Each number is 128 + 32 x the weight over the matrix's rms, rounded and kept within 0 to 255. Layers, rows and columns count from 0.

# layer 16 MLP gate, 320x128, rms 0.22, rows 82-90, columns 0-127
[[122 126 147 183 119 151 103  62 118 121 106 138 105 124 140 114 127 169 118  88 166 120 104 159  96 150 176 135 149  95  97 157 114 126 155 144  58 150 109 135  83 140 172 114 136 103 170 135 102 127 149 149 102 105  84 120 141 122  82  63 190 113 142 140 114 145  80 170 131 158 140 142 156 130  68 169 136 110 178 141 125 122 157 160  91 115 146 195 101 120 199 126 106  53 151 152 172 117 130  86 151 151 163 152  38 151 138 114 142 127  66 191 164 116 142 126 164 178  87 162 130 169 101 116 115 131 146 155]
 [109 132 121 139 135 120 135 175 217 111 121  84  94  88 127 119 106 172 118 148 163 184 129 142  83 151 168 148 125 145 140 111 113 135 122 157 118 128  81 212 117 102 145 120 158 177  95 135 129  81 149 161 129  88  82  99 147 134  87 103 100 146 170 134 120 167 116 146 140 174 110 122  95 109  67 133 129 173  85  88 121 136 144  73 158 127  97  96 157 138 138 114 127 111  69 141 141 132  84  97 131  84 130  96  89 113 147 153 120 141 121 104 154 132 118 165  90 106 101  83 114  92 113  47 109  90 169 173]
 [101 131  73 148 159  98 139 121 175  56  91 165 123 210 159 111 108 100 157 162 172 104 192 180 135 109 127 141 161 144 121 154 112 111 118 154 143 104  84 193 107 153 132 117 107 170 118 124 123 124 156 124 155 141 120 123 156 169  71 131 156 135 122 101 145 117  87 134 149 145 116  89  65 127  80  65  81 175  85 122 165 132 133 119 122  76  98 121 168 115 121 141  55 159 142 109 116 122  92 139 105 128 102  85 160 165 125 146 121 111 168 138  83 131 149  85 123 122 120 121 168  95 106 125  67 140 137 100]
 [117 108 118 177 118 174  99 164 108 182 126 149 173 149 154 123 119 138  96 148 118 127 102 224 140 153 140 149 110  79  88 175  74 102  95 140 128 126 143 155 107 151 127 110 114  68 139 113 147 118 179 116 107 156 137 128 116 124 102 184 152 132 124 129 147 156 184 118  90 174 112 182 135  91 138  97  58 168 132 132 156 174 125 160  91 105 106  86 145 107  78 178  93 129  85 132 156 116 120  57 131 154 121 113 113 181  69 162  90 134 112 123 109 128 138 159 159 150  42 170 133 137  81  88 155 117 143 149]
 [118 138  90 109 186 116  94 116 173 116  70 105 129 112 148 143 165 204  81  77 166 115 156  71 106 125 113  90 131 134 129 169 113 169  77 113 124  86 122  89  86 158  92 149  88 121 111 140  97 102  97 104 132  74  98  48 195  91 148 130 189 151 149 162 125 131 125 112 134 123  97 140 110 129 125 106 141  65 169 154 144 116 173  83  88 136  91 186 171 151 104  93  97 122 108  90 169 155 123  88  95 115 148 157 103 130 137 113 131 118 132 132 145 105 137 142 151 131 155 131 129  81 145 127 157 119 141 165]
 [113  93 135 100 118  98 133 185  81 130 104 156 144  84 171 107 109 181 119 142 101 108 153 102  88 157  97 132 111  89 157  95 110  43 128  62 111 199  86 113 152  92 112 215 180 144  88 161 127 149 113 138 147  99  92  63 187 131 144  69  88 155 174 135 133 122 120 184 127 103 120  96 122 164 151 109 114 127 159 120 146 163  91  55 110 139 125 139 103  82 200 126 136 119  48 117  88 133 122 156 136 136  83 107 119  71 142 113 179 152 104 121 177 140 146 116 143 170 175 113 118 136 118  95 142 121 129 161]
 [117 136  86  99  78 147 122 175  95 122 138 150  93 206 179 117 129 171 131 115  59 152 143 132 109 152  95 152  94  51 199 139 122 144 136  77 140 141 137 143  74 107 151  94 156 162  91 186  79 137 165 125 166 101  97  91 165 128 118 162  84  87 176  92 113 173 150 116 137 163 130 124 139 154 129  89 116 116 108 168 104  67 144  84 111 166 119 142  88  84 127 106  85 182 149 199 136 149 130 101  92 115 147 119 108 125 103 129 110 155 134  92 110 112  63 169 171 194 130  83 142 104 169 143 127 153 162 188]
 [118 125 180 117 128 124 102 120 173 177 199 146 105  98 169 126 133 134 119 127 113 179 148  93 188 138 118 157 148 164 146 152 148  92 190  89 146 130 126 194 123 159 114 140 102 141 161 133 134  89  68 125 121 127 109 159 152 128 118 155 128  65 127 100 101 149  71 159 113  72 163 103 199 102 120 113 217 172 123  95 178 129 147 135  57 147 127  83  93  90 130 106  92 134 147 156 114 120 136  91 169 196  92 135 132 117 121 159 198  90  69 145 124 157 152 107 129  69 107 142  90 127 136  88 196 131  60  92]
 [ 57 110 150  92 157 169 105 124 153 148 135 185  96 109  94 125 118 107  98 157 151 113 124 145 126 112 161 122 164 100 147 160  48 183  70  48 135 115 205  89 125 101 128 130 160 171  83  49 149 111  91  63 139 200 107  64 106 130 119  90 127 130 128 140 124 112  77 170 153 191 103 113 120 156  74 123 124 103 130 184 120  87  93 184 137 116  99 154 138  84 122 162 152 169 119 179 103 143 108 132 128  90 138 178 141 191 176 172 111 119 132  86 173 141  88 103 154 119 104 116 185 135  70 115 137 104 147  75]]
# layer 16 MLP up, 320x128, rms 0.223, rows 82-89, columns 0-127
[[159 173 127 166  90 136 103  81 110 120  96 157 117 131  93 111 153 161 164  82 151  89 143 129  74 121 143 117 174 129 113 165 125  86 125 131 112 143 184  87  99 176 128 157 133 134 120 112 145 112 157 143 160  65  86 148 136 146 107 113 145 143 166 175 116 126 116 109  84 189 159 137  90 191 117 134 103  99 140 123 126 150 148 174 113 170 166  88 135 147 134 162 179  76 159 134 165 130 161 109 123 108 155 140  89 141 155  79 133 137 137 138  96 157 113 118  99 136 100 129 163 116 162 134 102 175 160 131]
 [141 164 159 128 136  79 180  94  98 133 172 138  98 192 141 143 161 102 100 129 162 123 123  75  91  57 149 109 158 142  86 174 145 118 127 141 197 106 103  90 148 117 163 109 172  90 137 100 116 159 140 130 142 150 114 155  87  93 156 143 119  85  92 118 111 107 158 177 137 127 101 109 144 100 125 134 148 134  97 135  27  61 112 177  92 115  89 124 146 150 136  93 117  82 167 159 123 174 142 129  97 137 187  84 119 126 182 130  92 136 132 107 100 138 120 111 113 143 178  86 152 153 139 178 141 108 119 161]
 [116 141 100 167 138 112  97 127 111 104 107 105 149 150 160 123 136  85  64 128 207 126 147 146 135 137  95 136 135 119 163 154 172 172  88 115 141  47 175 154  83  68 126  97 135  86 121 101 159 156 113 108 204 131 147  99 133 146 128 106 136 132 119 159 122 126 117  77 116 148 104  84 129 110 176 182 103 144 176 109 155  64 142 152  78 113 175  89 147 133 101 166 150 149 136 155 150 114 168  97 139 123 138 130 165 110 141 175 147 117 135  73 123 170 118  83 137 179 110  95 111 100 169 136 157 137 154 118]
 [126 106 118  90  83 112 114  96 102 171 133 104 210 191 208 123  95 109 113 100 200 116 126 124 100 147 138 164  50 137 113 202 129 107 130 102 141 109 137 191 175  98 108 114 143 151  98 121 138 123 186 103  95 160 141 127 135 141 185 161 209 108 141  83  73  95  98 100 121 172  94 153 105 133 120 113  98 183 106 138  68 131 118 144 119 132 168  60 142 125  82 105 164 172 162 119 130  59 156 100 163 152 134 103 148 132 126 120  87 146 122  82 140 115 114 122  62 128 160 149 184 159 100 142  82 146 122 142]
 [ 95 131 119  99 136 162 157 152 153 109 106 150 128  78 139 153 113 111 137 191 101  98 149 159  83 136 104  75 120  90 122 113 108  73 134 153 127 107 136 145 130 148 185 100 121 107  95 151 193 107 101  69 144 168 174 142 117 177 146 118 175 129  99 152 111 158 129 101 120 146 117 105 130 136 138 133 151 123 103  97  98  97 107 136 142 107 155 101 130 108  98 162 129 145 154  44 110 204  81 146 104 129 181 126 114  35  92 147 142 131  86 150  62 109 129 133 111 112 175 192 197  75 141 169 113 121 135 117]
 [159 133 133  91 125 110 131 109 177 138 125 140 153 140  89 233 187 170 109 147 104 132 106 108 137 143 108 148 129 159 122  87 204 111 190 119 140  95 187 166  94 137 115 171 112 131 190 102  88 117 113 140 160 167  96 109 145 140 116 132 189 112 117 191 141 134 136 155 141 140 165 174  78 142  56 125 133 177 132 106 127 121 109 118 185 115 104 161 137 115 185 100 128 181 141 151 156  91 128 109 160 121 129 182  93 131 134 132 169 144 156 106  88 129 146 133 137 136 124  97 191 132 146 138  90 117 174 131]
 [102 149 120  90 119 186  80 173 103  52 129  80 165 158  52 118 120  90 131 111 147  98 171 108 134 134 140 115  49  93 118 135 150 106 185  99 114 153 174 121 129 146 136  80 131 160 136 126 159 146 134  86 142 117 124 121 222 164 126 128 164  84 123 144  64 137 119 140 135 110 147 119 130 127 139 144 120 163 155 155 143 169  89 148  73 144 168  79 126 130 194  92 123 124 193 119 134 117  88 127 129 128 127 191 131 154 138 191 100 147  87 135 137  96 111 137 181 107 116 121 155  69  64 163 145 133 118 180]
 [117 140  96 127 141  80 124 154  91 149  96 130 132 145 111 138 146 115  66 120 113 191 161 109 110 161  93 182 139 137 162 110 163 116 102 197 122  84 157 172  93  73 181 101  90 129  80 111  90 128 132  97  90 115  97 188 129 156  58  64 131 108 106 124 131 135  68 139 112 170  64 124 146 164 174  86  97 107 102 120 141 145  78 113 172 129 159 116 124 212  85  66 100 125 116  62 148  49 120  48 136 112 137 123 107  99 179 109 125 199 129 136 104 147 125 123 125 113 165 158 145 130 215 131 147 115 100 187]]
# layer 16 MLP down (transposed), 320x128, rms 0.216, rows 82-89, columns 0-127
[[143 133 157 144 140 137 108 117  99 171 145 119 124 110  57  36 145 158 142  97 172 102 133 132 195 144 120 133 116 156 103  88 146 154 119 104 150 207 174  99 179 204  93 114 126 166 162 158 118  71 116 104 152 110 113 201 127  97  96  96 108 177 167 122  95 136  87 169 127 137 116  92 158 183 110 135 110 126 158 123 115 157 170 160  98 188 170 110 191 172  94 159  96 110 130 132  68 144 162 151  84 107  81 114 138 140  99  98 138 121 169  76 122  93 118  85 142 200 127  66 111  91 149 198 136 124 138 107]
 [ 97  88 175 121 104 144 161 126 150 146 203  84 103 173  56 117 163 113 134  94 118 105 177 136 159 136 140 111 151 121 109  63 118 103 142 146 120  77  79 110  81 129 162 107 116 159 140  82 112 155 115 103 185 167 127 165 138 111 159 158  82  91 106 130 176 126 129 113 180 114  86 131 116 159 123 127 106 149 189 168 144 146 120 151 123 163 153 126 111 119 151 134 159 135 131 153 123 126 194 162 121 148 185 117 149 210  84 142 132 112  91  90 126 136  84 135 151 155 152  99 154 125 138 154 137 112 115 164]
 [142 101 101 114 158 110 168 131 109 119 105 157 133 176 141 139 121 100  98 121 149  94 145 166  81 125 134 135 142 162 110 166  92 113 129 131 149  91 107 142 104 114 115 177 129 119 188  93 110 129 157 125 154 122  80  77  99 145 156 172 134 172 148 164 134 107 111 119  81 160  95 122 120  77  97 165 165 133 154 104 139 144 124 171 122 121  94 100 136 141 141  79 119 116 173 157 107 139  71 167 123 182 143 177 158 148  83 162 118  63 135 174 135 174 176 119 122 164 168 160 160 122 146 106 146 134 141 201]
 [153  99 130  96 108 124 110 120  55 130 159 182 185  78 142 153 104 160  82  55  56 129 137  99  78  73 131 145 127 153 108 115 167 160 192 139  62 136 121 132 126 151 153 130 130  58 175 116  75 147 182  84 165 174 125 157 178 110  79 143 175 125 137 100 113 125 154  89 119 122  98 142 133 137 136 144 123 138 122 185 110 175 180 124  98 176 145  89 165  89 176 106 111  99  57  97 147  82 159 145 127 192 148  72 119 107 106 137  91 112  82 151 168 124 163 146 131 157 109  86 126 154 137 169  99 117  85  85]
 [144 160 101 137 104  62 150 167 106  86 113 112 144 141 146  90 131 127 113 107 176 137 163 112 180 164 127 150 157 139 141 212 114  71 110 118 133  97 130 108 177 101 119  95 179  95  78 160 119 155  50 158 123 130  93 112 109 122 122 164  90  98 100 158 153 152 104 115 123 130 136 120 109  49 127 143 107 151 155 140 122  81 108  66  69 124 154 170 114 182 155 202  84 142 129 150 147 107 173 154 107 139 145  82 135 177 158 140 104 117 127 154 110 193 114 128 111 135  65 133 152 149 160 114  84  96 115 152]
 [141 115 130 115 121 105 102 148 114 105 101 116 178 101 101 181 109 151 164 137  90 179 134 160 174 168 110 112 142 137  86 169 132 132 175 167  85 173 167 130 162 125  88 169 131 140 112 129 142  99 173 117 115 121 107 144  98 208  63 166  98  80 138  33 126  43 105 154 129 159 141  90 113 124  99 102  89 140 182 116 151 104  79 132 165 177 118 163  72 152 122 119 118 211 115 120 135 137 190 123  93 119 151 118 114 111 122 132  97 137  64 161  95 113 127 129 148 116  53 117 141 139 170 142  89 159 119 187]
 [148 116  89  75 157 154 133 182 148  86 112 134 140 170 122 119 130  73 143 147 114 135 199 145 167 118 124 125 169  83 123  78 103 124 114 107 102 140 157 146 125 141 145 119 154 105 141 146 169 126 150 125 145 108 177  81 153 148 132 167 155 151 151 133 133  92  65 135 105 115  88 147 125  75 148 123  97 134 139 137  72 112 111 137  80  93  81 130 108 137  87  70 105 136 155  90 138  69 127 145 200 202 131 116 121 141  87 169 193 129 145 142 136 120 112 137 135 190 110 134 132 255 159 152 127  95 127 133]
 [105  77 186 119 193 123 129 165 104 112  37 180 102  92 113 176  17 135 156 114 107 106  94 157 125 195 142  92  71 117 129 116 139 119 155 161 128 153 108 128 148 117  55 124 100 111 142 122 188 164 156 114 135 143 136 130 133  71  81 143  51 131 171 182 112  73 143 118 132 147 145 128  98 114 157 101 121 180 125 144  81  92 152 109 110 193 141  78 117 182  86 109 113  94  94  70 155 131 159  89 142 111 165 140 110 144  99 150 100 118 161  91 206 151 150  87  76 148  96  90 107 167  74 106 128 130 116 155]]